Part of a small language model's weights.
Architecture: LayerNorm before each block, rotary positions, no biases in attention or MLP, tied embeddings.
Training: a variant of SOAP for these matrices, 185M tokens, 5860 steps.
Each number is 200 + 40 x the weight over its row's rms, rounded and kept within 0 to 999. Layers, rows and columns count from 0. The size before them is the row's rms in percent of the matrix's.

# layer 8 MLP gate, 320x128, rms 0.163, rows 14-32, columns 0-127
104,170,274,242,131,201,164,164,216,211,157,223,304,167,284,201,233,158,187,188,220,196,242,187,174,133,182,210,237,192,215,191,155,278,175,308,135,142,156,213,188,180,172,226,204,232,155,182,192,168,145,214,210,228,194,212,230,245,174,199,187,225,201,122,203,171,137,231,224,196,208,218,200,240,232,183,231,171,245,171,189,187,200,231,189,141,105,198,178,247,215,199,229,246,190,201,179,187,183,324,256,194,211,185,228,204,174,200,295,331,204,212,280,215,196,199,209,231,245,247,149,243,173,222,180,219,181,230,242
106,176,177,212,180,302,193,230,216,194,174,195,182,237,171,168,252,111,181,260,189,267,159,169,226,149,183,161,158,161,218,242,251,179,161,166,230,207,219,219,192,209,218,163,252,262,157,333,306,205,248,178,156,216,208,200,184,207,216,191,187,213,188,218,185,176,217,155,270,173,171,197,247,237,235,188,209,213,181,254,211,176,176,135,234,162,201,192,241,286,143,275,253,260,156,141,213,222,170,213,157,210,265,268,240,156,178,205,227,240,246,233,168,253,244,229,190,175,161,158,184,194,130,193,231,241,265,223,229
100,219,241,210,183,229,171,200,199,238,136,218,181,128,263,163,194,199,193,133,252,220,187,199,163,161,254,267,221,182,158,178,163,207,187,125,187,141,232,149,255,244,204,220,202,223,161,99,230,223,204,167,173,175,164,202,183,235,258,259,246,170,163,99,165,167,197,237,174,183,208,256,177,167,214,205,217,165,223,192,196,245,243,253,253,240,239,222,211,168,281,128,160,207,274,109,210,185,269,237,261,204,189,152,202,164,219,182,181,158,273,92,179,162,214,208,160,199,201,199,226,176,207,238,153,127,186,192,233
102,201,239,168,244,167,231,265,184,129,152,218,218,228,249,157,216,236,221,177,160,194,175,202,206,155,157,159,128,171,206,159,226,259,212,181,182,136,163,205,246,147,292,166,293,247,258,184,153,251,257,159,188,142,247,179,199,225,187,225,182,173,217,210,227,141,137,158,132,184,197,165,233,245,180,245,209,282,175,266,185,188,178,211,232,218,206,231,289,180,187,289,188,220,260,315,248,198,185,212,174,223,186,170,154,176,172,224,225,164,231,236,136,167,182,202,201,225,218,196,215,153,186,172,201,196,152,112,171
095,157,190,185,247,238,244,175,240,211,189,155,249,173,232,270,165,179,185,271,214,274,259,156,265,221,174,203,205,214,173,279,245,248,265,236,172,205,149,178,187,212,213,301,275,168,145,143,227,155,200,194,182,223,224,189,198,202,212,220,164,265,269,174,177,185,212,183,194,134,185,213,214,147,220,261,227,220,231,193,236,304,170,195,168,214,150,160,115,203,188,209,203,202,222,188,120,232,183,177,224,219,124,170,197,153,224,260,209,178,190,154,191,251,192,189,154,174,233,217,190,222,129,142,150,101,137,219,223
099,212,109,156,203,178,275,274,181,188,284,204,231,245,219,108,193,135,246,232,157,174,219,206,153,157,166,170,198,207,167,177,255,158,199,152,230,79,163,169,190,202,218,224,246,240,244,231,142,203,235,119,220,198,226,195,237,194,231,156,254,169,216,206,199,158,202,171,278,228,257,181,201,252,123,247,244,216,187,162,147,231,260,220,159,190,264,183,162,230,237,176,194,243,205,234,216,212,208,184,182,179,241,255,179,244,220,217,260,204,207,192,167,288,178,186,218,180,101,212,223,156,169,251,255,180,190,206,190
095,189,162,212,132,199,145,224,252,221,204,187,162,318,225,100,179,161,219,190,199,300,173,183,201,241,224,176,184,245,214,157,244,223,191,243,217,143,247,158,269,182,254,309,177,231,201,264,239,154,181,247,176,145,198,215,232,173,193,276,259,186,181,256,258,140,201,177,188,167,203,135,155,126,191,197,180,162,205,221,227,187,184,197,299,197,167,248,232,206,235,174,218,178,234,233,166,180,205,180,159,129,199,204,194,239,184,208,222,203,244,247,187,156,246,132,137,216,191,229,149,182,185,198,222,216,209,274,179
094,181,232,220,258,205,224,172,239,180,177,178,215,204,240,280,222,108,221,162,201,161,221,243,152,190,282,216,156,263,233,233,149,183,167,237,213,143,170,251,199,217,230,307,255,221,145,193,239,197,233,214,116,273,236,242,226,148,245,242,166,187,171,173,134,210,226,183,208,194,167,243,278,191,109,249,180,269,202,183,174,202,155,191,149,152,195,184,159,157,172,258,174,131,167,174,156,195,197,163,179,208,167,220,180,113,191,213,234,236,239,151,238,186,257,238,209,190,208,226,199,211,258,156,252,195,215,142,251
101,176,195,194,183,188,153,261,151,138,228,229,133,138,269,200,199,247,205,192,128,240,299,200,163,211,219,191,246,174,225,178,188,236,203,182,182,238,183,184,127,182,196,265,210,203,188,254,152,295,158,169,150,163,208,230,146,234,192,243,214,194,264,246,116,171,148,97,247,205,249,196,198,240,184,169,144,278,172,220,208,220,226,149,168,180,190,219,232,184,158,199,136,194,258,175,225,203,157,210,179,202,193,120,283,138,216,204,174,232,216,168,211,149,123,130,183,191,182,202,218,257,154,180,152,195,201,158,197
104,211,191,174,241,239,241,213,169,179,267,81,237,212,225,191,274,235,220,220,180,154,219,189,225,191,209,203,224,193,278,239,233,239,237,109,277,236,196,187,214,144,150,223,224,132,239,229,214,197,194,228,191,182,214,249,139,205,161,165,168,154,249,265,224,193,203,172,193,230,225,147,209,188,181,203,169,193,167,219,210,185,153,263,116,192,189,256,231,208,246,239,221,253,249,80,201,240,207,148,203,160,179,206,183,146,218,249,158,261,256,94,230,185,170,206,182,215,151,238,230,178,185,165,241,284,206,155,204
102,169,181,210,151,252,204,229,226,219,217,230,159,207,203,162,253,256,298,219,245,252,189,182,239,154,251,223,257,243,231,248,154,210,201,128,167,170,222,307,177,202,195,187,195,207,136,254,246,193,177,134,191,120,252,256,204,201,198,206,220,249,206,198,237,225,180,211,211,179,214,152,146,228,241,200,258,225,266,187,253,247,176,253,227,213,163,264,195,212,186,198,219,203,200,243,137,162,195,229,229,221,239,227,230,138,172,139,152,217,138,189,227,194,107,130,134,301,130,219,192,213,155,201,209,192,195,218,270
102,253,194,171,236,198,155,177,191,195,166,216,191,229,209,181,213,295,221,214,153,159,161,179,220,175,221,207,210,228,160,256,212,110,186,72,219,172,251,278,188,229,154,170,165,203,199,224,204,182,160,224,136,229,271,177,195,168,165,201,255,188,167,257,208,228,111,134,111,188,209,223,187,241,213,191,304,95,167,224,204,204,189,260,209,252,214,181,184,199,191,138,185,173,153,218,174,152,245,199,120,198,195,223,196,173,181,255,203,218,218,196,211,182,216,269,193,159,218,190,171,180,181,104,167,160,148,205,275
094,147,153,217,167,107,222,156,204,248,225,214,207,195,231,160,197,185,253,220,179,248,174,217,218,263,155,172,190,175,212,247,170,150,230,202,187,181,141,144,236,180,184,197,224,189,258,171,208,211,245,148,215,141,221,250,155,143,213,236,156,182,206,228,104,163,229,255,148,226,245,218,304,236,186,161,213,162,222,240,197,135,216,291,179,172,209,271,166,218,256,231,219,149,160,246,176,197,204,130,255,180,254,270,97,128,166,250,159,250,213,194,158,199,150,164,232,190,165,208,185,170,161,217,245,195,165,172,216
094,115,174,194,218,191,212,229,225,233,195,248,96,134,220,162,230,170,154,230,274,244,247,293,240,187,211,208,221,216,257,206,213,232,164,134,207,150,267,114,229,244,211,204,223,205,122,114,178,117,187,139,151,272,199,153,158,254,194,245,189,190,280,194,185,229,201,197,242,237,154,241,214,237,172,215,229,200,176,164,278,197,245,140,199,161,203,230,215,291,249,188,151,179,216,207,200,208,290,249,193,166,183,174,180,168,205,163,203,264,199,170,194,200,164,172,204,201,226,226,201,166,205,219,191,222,258,167,224
105,273,156,206,190,141,162,220,269,189,176,253,226,215,274,194,205,230,270,122,221,168,222,229,245,194,219,157,161,203,250,127,194,172,192,170,197,162,156,255,227,189,220,155,260,142,204,175,159,207,189,259,237,184,161,201,275,253,215,193,214,167,205,177,232,154,215,175,165,176,214,83,111,212,153,181,144,229,193,120,201,255,246,173,256,174,169,237,201,177,189,236,180,238,161,223,226,233,167,231,216,243,170,257,171,184,267,216,198,172,163,189,178,229,273,207,232,242,146,278,241,171,216,182,279,244,254,214,159
101,145,181,121,248,158,246,203,223,217,213,204,244,224,142,178,201,321,249,245,308,208,254,150,237,175,180,254,201,193,257,190,165,163,203,150,200,179,143,197,222,213,267,172,200,153,175,142,145,182,269,209,189,155,232,207,217,221,227,197,229,197,245,183,255,213,227,154,209,168,266,167,185,251,219,222,222,249,193,193,255,203,183,249,216,233,259,207,162,165,171,287,283,170,235,185,203,161,206,234,203,218,198,221,225,205,149,136,225,230,163,207,163,264,207,224,156,242,172,160,289,293,190,236,188,197,209,235,265
104,262,229,302,259,138,250,147,176,174,172,163,190,161,197,171,165,236,189,221,277,221,207,170,209,196,172,216,167,271,198,246,196,202,169,191,158,165,201,217,193,187,171,193,182,208,170,176,151,201,142,175,225,247,198,224,137,265,211,277,194,123,194,244,177,206,213,186,192,164,248,242,284,213,302,203,241,198,148,228,200,190,243,203,206,178,202,201,289,226,213,190,113,216,162,194,263,178,160,194,169,179,204,275,188,209,234,327,196,171,174,219,224,248,155,166,222,250,175,119,193,152,201,218,166,159,223,172,281
103,154,234,185,243,225,262,191,277,184,198,168,141,201,248,129,204,144,204,176,165,241,211,165,248,206,183,266,187,283,228,164,209,197,213,159,233,205,181,228,263,216,230,211,182,155,182,195,204,251,191,202,176,174,225,256,168,175,228,129,224,181,166,211,188,234,210,208,226,160,203,198,217,218,247,242,240,197,175,161,233,220,180,273,160,171,183,154,229,258,130,269,150,111,177,206,177,178,236,140,141,228,229,207,195,130,139,203,248,256,293,212,204,194,172,236,156,208,157,143,195,150,136,121,289,273,168,217,256
094,190,163,218,135,164,218,168,183,114,273,232,201,170,213,218,153,208,164,270,288,193,227,230,191,111,224,174,163,207,248,122,178,305,155,199,177,180,211,273,167,207,241,193,222,164,203,228,235,212,233,193,177,243,240,146,148,174,272,243,199,220,295,143,178,235,223,204,204,170,245,163,230,213,166,184,186,172,122,193,168,229,225,200,171,187,227,159,207,253,163,239,284,259,223,209,190,204,220,175,189,134,218,274,281,201,249,125,230,241,143,201,193,191,178,164,211,137,174,187,203,172,207,170,194,254,196,223,260
# layer 8 MLP up, 320x128, rms 0.168, rows 14-31, columns 0-127
105,248,224,203,281,192,214,149,183,260,164,209,184,229,182,144,173,213,261,135,193,170,194,219,187,193,205,234,206,162,263,172,179,125,206,295,231,157,224,163,180,156,202,146,170,187,249,220,197,182,199,183,225,176,219,168,285,156,169,148,126,233,145,252,69,191,208,243,237,213,195,196,252,237,221,200,226,159,223,172,215,197,154,109,161,239,192,228,238,218,175,261,175,182,212,228,130,246,195,237,178,237,219,258,193,140,199,261,224,256,179,116,191,252,197,236,201,291,159,175,251,200,220,139,168,222,178,205,184
106,146,223,205,193,191,217,165,213,177,219,200,210,256,211,248,209,258,62,192,235,204,226,190,271,260,207,236,136,180,232,242,173,172,229,129,192,193,160,219,148,175,223,272,229,163,139,170,248,222,216,131,229,210,190,209,135,201,274,244,220,236,131,136,167,168,233,183,231,239,242,232,151,219,249,221,224,187,160,195,206,172,173,255,190,197,196,102,192,163,231,180,236,282,168,163,182,226,162,184,209,209,153,228,218,223,171,209,140,211,234,177,243,163,207,186,211,130,191,170,148,213,123,184,193,311,221,147,144
099,221,248,187,149,231,206,188,172,187,153,149,222,167,152,219,194,247,213,197,173,277,163,180,181,150,212,180,167,170,151,197,190,220,283,182,248,229,194,142,207,249,155,171,182,159,215,211,205,166,210,287,178,173,199,145,226,154,189,263,186,185,223,283,166,190,223,157,163,195,236,124,280,172,176,225,243,140,197,232,170,156,221,197,230,286,212,126,244,218,206,143,243,228,223,235,289,237,221,289,270,238,198,155,207,203,182,195,175,203,122,192,206,184,214,222,193,112,203,216,222,236,154,151,116,190,124,235,253
094,119,173,208,160,193,145,228,238,203,226,222,232,199,154,203,264,213,270,180,150,179,269,173,128,194,148,181,233,145,158,198,241,185,112,161,205,167,244,152,241,209,190,211,205,108,187,126,194,172,239,245,149,234,244,240,198,222,186,133,284,152,194,196,224,272,231,146,177,237,131,234,256,189,191,186,196,192,147,169,191,213,274,142,285,234,184,226,258,197,263,207,286,241,180,236,183,195,162,243,193,226,203,234,227,192,168,234,203,159,182,165,171,233,189,188,147,204,126,227,195,206,221,260,197,233,241,157,152
110,233,209,143,164,177,225,223,186,170,189,215,257,208,168,214,217,179,215,132,210,156,203,148,189,231,213,236,200,182,190,202,215,256,247,282,277,153,269,170,212,218,145,191,272,223,179,223,184,164,182,228,196,160,188,196,172,229,209,249,262,250,172,171,127,209,166,155,239,168,188,232,177,178,216,223,170,183,205,181,271,186,254,170,198,189,116,158,196,248,233,171,233,225,189,282,202,172,232,283,181,131,237,167,95,174,124,313,260,215,263,144,209,167,224,121,153,163,285,177,199,187,215,204,169,188,191,174,195
107,192,161,205,166,172,270,181,221,163,230,194,235,282,265,173,284,248,181,262,206,261,195,275,221,160,182,214,157,174,210,248,208,169,148,198,130,219,166,194,201,190,211,143,218,179,224,194,287,264,190,242,188,179,180,113,213,215,163,223,240,130,213,223,219,216,177,190,166,187,187,167,244,183,261,203,277,209,178,168,229,238,153,215,192,214,187,209,205,166,115,176,241,167,256,262,195,216,183,229,254,222,171,151,191,215,184,207,96,219,254,265,150,226,140,235,169,174,194,252,234,163,224,304,221,269,153,166,209
097,229,226,183,190,250,176,246,128,256,303,229,234,194,265,205,200,191,182,210,154,197,207,179,231,191,215,140,242,163,288,100,160,177,210,148,212,267,177,187,142,225,178,189,247,226,186,90,258,172,166,202,178,197,185,227,197,192,176,158,167,138,177,206,238,188,149,193,259,211,257,293,217,250,201,153,245,181,170,199,198,119,170,194,214,226,222,173,145,181,181,221,197,216,192,165,181,168,185,209,158,267,180,181,190,218,139,207,246,205,162,155,184,251,223,159,196,221,222,284,230,162,289,234,204,247,142,146,137
099,217,223,222,185,202,239,243,203,180,198,203,253,178,183,180,146,263,161,192,205,284,183,266,267,133,218,132,234,186,129,147,194,141,238,213,193,194,206,230,223,235,184,109,156,193,218,303,246,151,183,141,231,149,106,172,262,151,247,230,220,228,249,170,241,207,219,199,168,173,238,237,107,197,226,164,135,215,202,275,221,183,150,286,198,188,197,201,187,161,152,176,259,246,200,175,217,198,219,173,244,195,245,189,128,260,193,252,178,136,202,253,194,203,165,202,248,192,193,266,233,250,176,184,183,195,169,202,221
093,187,231,163,228,174,162,198,213,168,143,255,242,162,179,194,214,193,224,221,194,220,235,206,169,190,324,182,185,245,218,163,267,185,143,188,152,178,260,208,265,177,158,253,161,200,152,204,240,227,123,314,236,223,213,238,234,218,170,192,189,224,148,251,174,138,209,230,248,191,223,189,100,192,150,229,146,290,89,167,227,188,234,202,234,164,263,241,249,204,215,225,201,148,185,202,154,228,184,194,220,219,227,112,200,227,214,182,171,256,284,215,222,231,219,200,136,189,181,198,142,193,183,199,197,188,216,208,278
100,199,201,160,211,155,151,241,164,165,172,188,185,215,104,294,180,247,233,263,176,237,228,233,210,206,137,251,225,220,164,145,195,260,191,195,191,156,202,172,266,164,193,212,174,223,233,115,219,189,203,242,217,161,206,207,218,137,215,197,204,240,216,177,243,153,224,243,290,205,147,238,261,120,197,255,226,156,226,191,256,176,224,203,260,237,188,226,164,224,191,252,160,169,110,198,171,269,178,218,155,144,157,134,129,200,194,252,111,205,238,176,172,161,212,135,185,155,187,245,155,159,239,176,226,262,193,194,203
100,228,255,171,265,185,138,249,237,112,234,155,174,251,243,192,149,197,242,213,214,250,274,167,221,153,150,200,237,153,171,187,249,129,184,207,212,288,188,235,194,184,193,204,165,170,217,248,150,213,140,207,171,206,139,190,210,157,243,167,223,138,186,157,246,194,141,163,162,211,185,176,213,263,116,208,194,215,198,180,190,199,181,222,232,210,240,192,269,176,235,201,151,158,220,242,211,173,180,210,147,215,189,223,188,270,246,211,144,271,138,210,201,242,186,245,251,156,125,225,202,182,278,296,177,299,174,192,198
103,269,275,206,236,221,194,242,170,253,178,196,224,232,230,168,160,226,241,163,199,250,213,180,184,200,167,215,178,238,144,209,220,173,208,126,172,154,168,172,129,178,151,150,250,229,220,183,161,233,204,189,127,273,213,199,216,139,202,277,280,193,153,161,187,207,177,184,125,270,148,208,169,250,272,174,194,207,181,182,233,235,189,227,241,120,236,158,109,159,229,127,167,230,168,211,257,201,188,192,101,133,161,218,146,156,131,147,176,233,213,226,241,219,215,231,203,229,202,181,206,211,213,220,242,160,172,122,176
094,198,172,214,202,168,164,142,233,265,151,183,203,187,171,186,205,199,155,243,177,238,198,237,200,218,235,155,241,150,214,212,255,211,221,174,228,169,216,208,215,207,147,124,226,154,225,255,162,245,202,174,228,194,146,168,182,236,218,123,205,217,229,262,180,229,170,205,171,188,172,224,198,277,262,146,208,169,172,244,237,133,189,135,125,258,205,181,186,187,293,269,207,254,191,181,104,259,184,241,193,208,155,212,230,137,137,213,127,191,201,219,265,196,233,273,156,206,204,205,298,204,157,85,178,252,216,218,207
103,232,190,232,132,263,215,253,247,218,222,187,242,149,107,180,199,208,210,240,248,206,238,234,225,154,200,170,199,175,136,255,217,204,183,168,154,194,190,270,205,185,202,188,207,216,217,208,196,293,142,232,233,219,205,211,266,187,178,136,178,202,174,153,166,194,196,158,203,177,252,188,249,168,164,222,253,239,219,265,183,176,149,192,184,251,237,294,180,240,194,190,217,150,192,192,192,96,122,182,101,274,213,195,219,244,145,133,179,214,199,240,176,176,190,238,273,241,212,239,293,228,245,215,224,238,170,280,202
110,163,180,85,211,219,234,169,171,254,209,177,150,212,134,258,258,248,179,265,190,249,160,177,183,233,208,160,219,206,279,190,196,211,195,153,155,219,207,165,172,153,272,140,201,204,246,226,136,163,213,282,165,225,239,220,191,194,218,203,202,260,260,173,205,317,206,214,221,190,181,170,174,187,192,168,198,200,225,206,294,185,216,157,181,173,236,275,187,218,246,183,199,216,269,159,210,123,166,203,259,211,180,191,163,177,216,115,226,186,177,245,163,192,171,121,221,181,213,271,217,171,118,203,246,212,229,180,128
099,181,199,212,214,189,129,208,201,159,139,141,192,216,162,173,186,195,191,253,191,191,176,177,196,220,181,217,211,146,255,270,197,204,219,168,251,211,259,189,266,196,158,271,192,181,315,258,174,121,185,222,146,230,259,191,215,199,213,220,240,171,241,250,234,250,215,183,186,111,184,229,193,117,212,190,272,168,284,186,184,123,242,156,132,186,235,185,127,287,136,212,174,147,154,249,211,263,173,201,146,180,193,190,164,175,195,238,185,147,130,185,190,161,176,200,223,120,151,186,212,267,202,192,205,220,200,234,206
096,237,203,252,263,249,158,298,182,224,241,161,115,236,212,183,253,167,237,224,284,247,247,192,154,294,192,151,176,255,242,90,229,236,201,110,244,210,194,212,166,216,192,160,252,230,199,239,251,240,191,89,256,243,227,166,240,184,158,145,184,138,196,182,213,207,175,246,204,135,229,244,162,169,181,193,267,188,233,255,209,154,151,252,183,210,201,185,190,181,211,251,221,222,286,169,148,201,174,161,232,211,175,175,231,174,173,207,218,232,179,217,169,163,214,202,167,231,235,166,211,226,205,233,201,197,250,197,160
102,171,178,212,194,275,240,201,204,251,202,254,162,183,175,175,201,171,214,195,213,237,160,186,235,249,248,144,221,196,161,179,154,178,154,197,230,221,186,177,180,183,238,143,180,140,151,217,243,237,167,223,221,252,233,169,226,221,213,267,239,189,192,190,280,251,223,155,194,232,156,197,181,209,181,145,168,247,200,211,173,174,135,234,105,159,218,231,181,201,155,235,255,198,142,253,272,89,214,111,201,203,114,197,173,195,174,124,165,193,185,136,263,103,254,120,276,201,198,234,206,203,191,211,140,192,182,182,244
# layer 8 MLP down (transposed), 320x128, rms 0.153, rows 14-31, columns 0-127
105,164,244,205,176,152,220,228,177,192,155,245,193,249,324,159,224,180,218,174,148,251,254,275,187,160,157,229,182,191,222,207,244,187,224,99,227,194,199,211,140,194,206,162,161,187,198,249,149,231,210,178,226,211,225,232,150,225,126,150,209,251,219,172,192,172,104,204,216,202,173,237,225,204,201,189,202,213,162,236,213,257,259,145,225,187,185,190,226,71,256,291,218,206,179,157,219,190,150,154,213,182,202,169,228,186,98,218,250,213,230,273,202,227,222,188,141,184,221,252,207,184,237,208,209,286,207,151,244
110,219,177,228,186,208,146,221,203,152,200,127,214,178,215,208,223,243,169,210,186,87,198,236,258,203,288,204,229,261,188,232,167,236,191,238,188,183,188,180,179,189,241,181,133,240,192,185,176,186,143,193,249,199,210,195,157,151,174,226,225,256,169,207,273,159,142,222,218,224,248,303,205,197,273,186,128,142,209,209,172,140,201,307,241,242,271,162,256,253,179,176,216,183,227,238,161,231,210,148,179,188,218,174,113,271,207,114,210,190,200,190,222,251,234,227,172,194,215,168,227,211,219,263,192,278,261,184,240
105,180,192,231,207,206,163,243,190,236,222,197,260,253,156,212,197,246,156,233,266,228,281,144,181,172,185,113,184,187,164,198,145,163,163,257,130,155,198,164,203,216,239,199,192,211,218,237,164,275,234,179,160,219,186,273,187,179,218,161,203,158,196,262,230,124,249,228,201,239,323,197,169,231,117,161,182,228,186,167,234,186,163,291,237,284,237,154,238,207,197,181,210,209,214,144,183,170,216,220,206,222,206,250,170,179,212,184,172,123,237,216,144,218,297,242,245,197,134,188,203,171,215,223,197,211,280,245,221
098,161,198,139,205,191,247,93,157,211,201,187,242,117,234,152,223,223,151,215,138,171,201,191,173,207,205,208,215,231,189,261,189,240,193,159,200,228,215,201,222,190,247,157,240,217,177,118,347,178,195,185,251,218,178,255,249,229,232,187,221,257,175,150,241,234,254,232,137,191,234,231,199,247,243,224,272,180,219,131,181,211,168,217,243,193,182,112,136,190,165,171,166,209,195,223,129,172,148,140,212,243,241,157,222,209,171,160,133,177,208,157,206,202,262,204,195,179,165,165,189,220,258,239,166,153,125,157,192
108,160,190,158,168,173,145,158,264,151,189,137,141,197,212,170,251,198,271,163,195,202,207,226,200,269,217,173,139,246,198,168,272,237,113,199,204,225,203,180,137,195,175,247,260,216,202,194,239,231,176,198,227,210,239,237,205,255,114,191,160,191,170,233,218,253,204,221,181,260,211,210,251,158,169,269,168,222,194,143,232,170,263,203,230,213,186,202,209,114,158,203,178,190,264,262,239,171,167,250,172,173,156,172,206,247,207,279,274,168,267,242,164,176,107,216,164,199,241,268,159,271,189,240,251,176,196,233,190
108,213,120,270,195,198,248,253,234,251,214,121,143,195,191,180,189,242,223,257,175,173,179,236,170,231,213,185,210,265,152,201,198,116,202,165,193,304,180,182,221,185,178,215,226,215,265,199,206,107,151,207,213,154,144,249,151,132,217,246,216,206,238,267,181,124,192,209,174,172,185,230,196,186,260,189,225,212,142,227,154,198,207,222,136,183,184,203,210,203,164,198,263,238,230,247,254,230,290,195,232,186,266,186,122,218,181,235,161,196,195,136,229,167,220,192,217,157,167,216,289,252,230,197,249,267,195,205,128
095,195,182,178,180,208,225,179,161,102,208,189,328,245,200,190,204,149,146,201,267,232,183,217,192,103,193,159,176,167,160,177,159,241,201,163,220,171,195,202,139,177,233,213,242,211,173,207,207,268,207,188,183,171,159,225,220,267,247,236,179,208,162,212,126,148,200,145,152,205,184,173,122,249,309,228,241,174,217,298,232,263,181,225,149,243,229,196,217,213,219,164,251,203,242,199,132,195,164,239,178,188,188,204,184,195,261,166,210,262,161,133,182,155,173,209,204,216,206,196,153,240,182,277,199,161,289,172,202
099,180,219,231,175,154,246,188,264,140,165,229,257,184,207,160,170,190,217,224,272,140,100,141,194,151,162,143,187,190,228,187,225,152,187,233,239,260,193,228,240,220,262,211,164,180,169,190,180,228,193,182,191,183,244,281,242,175,202,221,154,186,219,229,222,188,218,179,205,255,206,209,114,287,185,199,166,171,252,187,234,233,223,226,236,236,212,186,103,234,115,158,172,178,248,174,249,257,205,105,215,160,205,188,196,185,201,220,261,278,212,252,184,159,174,158,228,300,205,244,144,215,216,254,193,167,227,214,132
097,170,190,162,227,256,181,222,261,254,84,147,202,211,198,178,113,208,151,142,176,202,202,274,241,171,173,196,100,178,128,217,200,184,208,271,189,185,240,201,185,243,174,122,185,181,219,190,189,254,228,262,118,191,212,181,171,166,195,208,160,206,166,226,132,163,122,212,218,204,187,211,167,180,217,242,163,243,205,208,152,197,248,211,224,240,246,192,276,172,175,235,139,214,105,188,196,270,194,249,226,154,141,154,239,255,132,235,218,193,213,177,187,255,192,195,206,251,175,165,186,247,259,201,137,226,215,223,235
100,211,261,197,106,203,211,268,254,169,161,253,193,224,230,236,178,229,246,225,157,222,177,153,210,137,188,175,152,197,169,226,214,223,170,152,151,186,122,196,166,219,185,160,186,263,220,193,127,200,182,232,172,176,177,208,229,200,168,178,160,221,240,163,155,172,262,211,232,198,112,279,198,162,200,201,240,179,202,180,188,200,162,232,305,210,185,221,211,177,235,165,187,171,194,170,158,165,179,272,251,104,215,253,283,216,228,211,178,122,241,321,215,239,217,197,170,205,218,151,206,226,176,260,164,203,139,271,165
106,210,170,228,209,200,216,209,242,240,230,195,178,260,244,228,277,251,213,134,161,204,171,219,114,212,222,178,258,244,206,226,194,203,157,192,163,136,212,223,150,205,134,193,221,165,207,253,183,215,109,194,228,225,202,200,194,172,144,148,221,230,190,239,236,184,195,288,176,145,246,129,198,138,133,242,165,254,211,283,138,162,216,193,195,226,236,219,158,182,164,175,129,200,194,180,187,184,135,168,94,288,168,238,236,132,201,157,204,178,111,232,181,160,161,176,207,186,243,143,268,177,205,161,201,213,178,231,224
095,159,192,174,161,159,220,267,165,211,294,219,158,174,201,211,225,172,223,176,211,212,184,74,292,220,122,250,162,231,146,222,166,303,154,149,206,241,203,217,183,273,198,180,205,204,252,152,178,175,162,195,185,176,256,298,263,257,158,214,216,243,161,181,197,225,196,182,215,231,157,221,197,255,152,223,191,174,182,223,250,181,221,165,200,216,173,203,126,133,184,133,217,166,191,185,194,242,188,221,131,230,191,206,245,219,189,217,271,167,195,235,206,190,201,223,224,204,290,252,186,213,249,166,219,186,119,201,270
097,195,187,143,199,225,145,205,268,186,249,213,116,156,244,207,195,216,241,243,189,123,194,161,183,222,228,158,215,163,204,255,183,147,252,181,167,179,194,279,284,295,201,229,141,199,127,169,154,145,200,104,277,132,215,261,176,195,201,214,192,176,288,238,187,181,189,235,217,151,203,207,230,179,160,204,186,164,252,184,205,165,174,147,272,239,212,182,236,132,242,227,214,196,204,273,204,279,202,171,267,233,175,209,126,177,186,198,189,205,158,152,219,128,143,185,176,170,208,152,166,220,181,251,186,209,182,217,205
101,81,231,209,182,246,246,213,193,212,154,238,207,124,162,151,207,229,256,248,250,160,135,188,142,189,200,175,216,186,66,232,216,170,203,221,153,139,177,241,216,159,212,225,206,273,169,254,210,231,163,192,185,145,140,203,258,232,101,222,213,233,257,230,222,103,176,159,168,204,185,192,216,216,223,180,196,205,212,223,205,221,191,173,194,244,236,225,155,240,263,255,237,175,224,202,187,185,183,203,245,225,191,164,239,213,158,152,239,141,234,156,198,173,157,239,182,266,187,204,228,236,308,267,174,184,221,167,206
109,173,193,220,129,208,199,181,207,204,151,230,184,125,184,205,183,167,128,230,216,205,188,158,161,170,207,232,181,224,142,214,173,300,164,143,255,187,122,185,175,211,202,140,204,230,185,209,136,221,202,175,234,156,229,223,300,235,262,269,228,235,184,237,215,240,165,152,173,114,126,199,199,239,143,221,104,160,209,214,129,140,193,215,170,250,164,204,145,200,218,167,220,218,206,183,161,225,203,178,141,236,213,188,181,226,198,146,195,286,270,246,254,187,188,151,144,187,228,180,205,172,211,240,157,125,135,203,251
103,188,170,112,244,210,197,232,271,190,249,270,118,262,138,189,182,215,146,239,297,163,218,116,183,198,203,199,186,213,231,189,169,153,213,258,259,210,185,227,176,213,209,216,176,119,126,247,200,175,140,150,178,216,235,211,169,199,310,224,212,267,162,252,206,210,229,218,245,146,168,198,239,242,152,173,209,215,286,219,227,247,212,240,196,218,200,211,165,169,204,263,222,120,240,255,253,126,157,119,230,150,206,225,193,222,172,204,139,214,214,200,192,220,201,226,163,159,177,193,184,184,155,195,169,161,177,238,184
096,156,238,187,126,236,182,242,167,216,252,227,172,226,212,154,254,186,202,200,159,227,205,170,182,252,193,135,200,75,229,235,222,237,235,225,204,193,275,217,195,189,248,260,220,240,268,211,173,161,175,239,175,155,188,252,140,232,219,239,209,172,198,149,223,137,232,179,222,250,178,137,158,224,192,154,85,172,216,194,202,277,224,176,204,206,159,193,204,144,161,152,257,192,264,129,243,196,244,152,195,231,183,278,244,226,152,186,245,225,144,189,271,193,224,219,162,174,177,212,210,241,248,204,125,175,221,150,248
101,157,163,153,148,157,173,222,262,193,219,290,139,260,260,148,218,116,210,157,171,172,170,244,168,200,215,174,199,193,156,195,154,178,188,214,186,159,237,131,222,193,147,219,165,166,161,159,226,205,232,219,213,206,190,203,180,146,254,175,154,137,179,221,168,219,221,149,247,179,178,156,279,183,129,250,242,197,178,167,225,175,262,221,187,226,199,153,224,326,174,206,151,239,232,159,187,234,233,200,250,212,171,279,149,183,181,212,244,218,264,229,155,206,218,215,103,102,208,205,220,211,275,193,175,192,197,231,241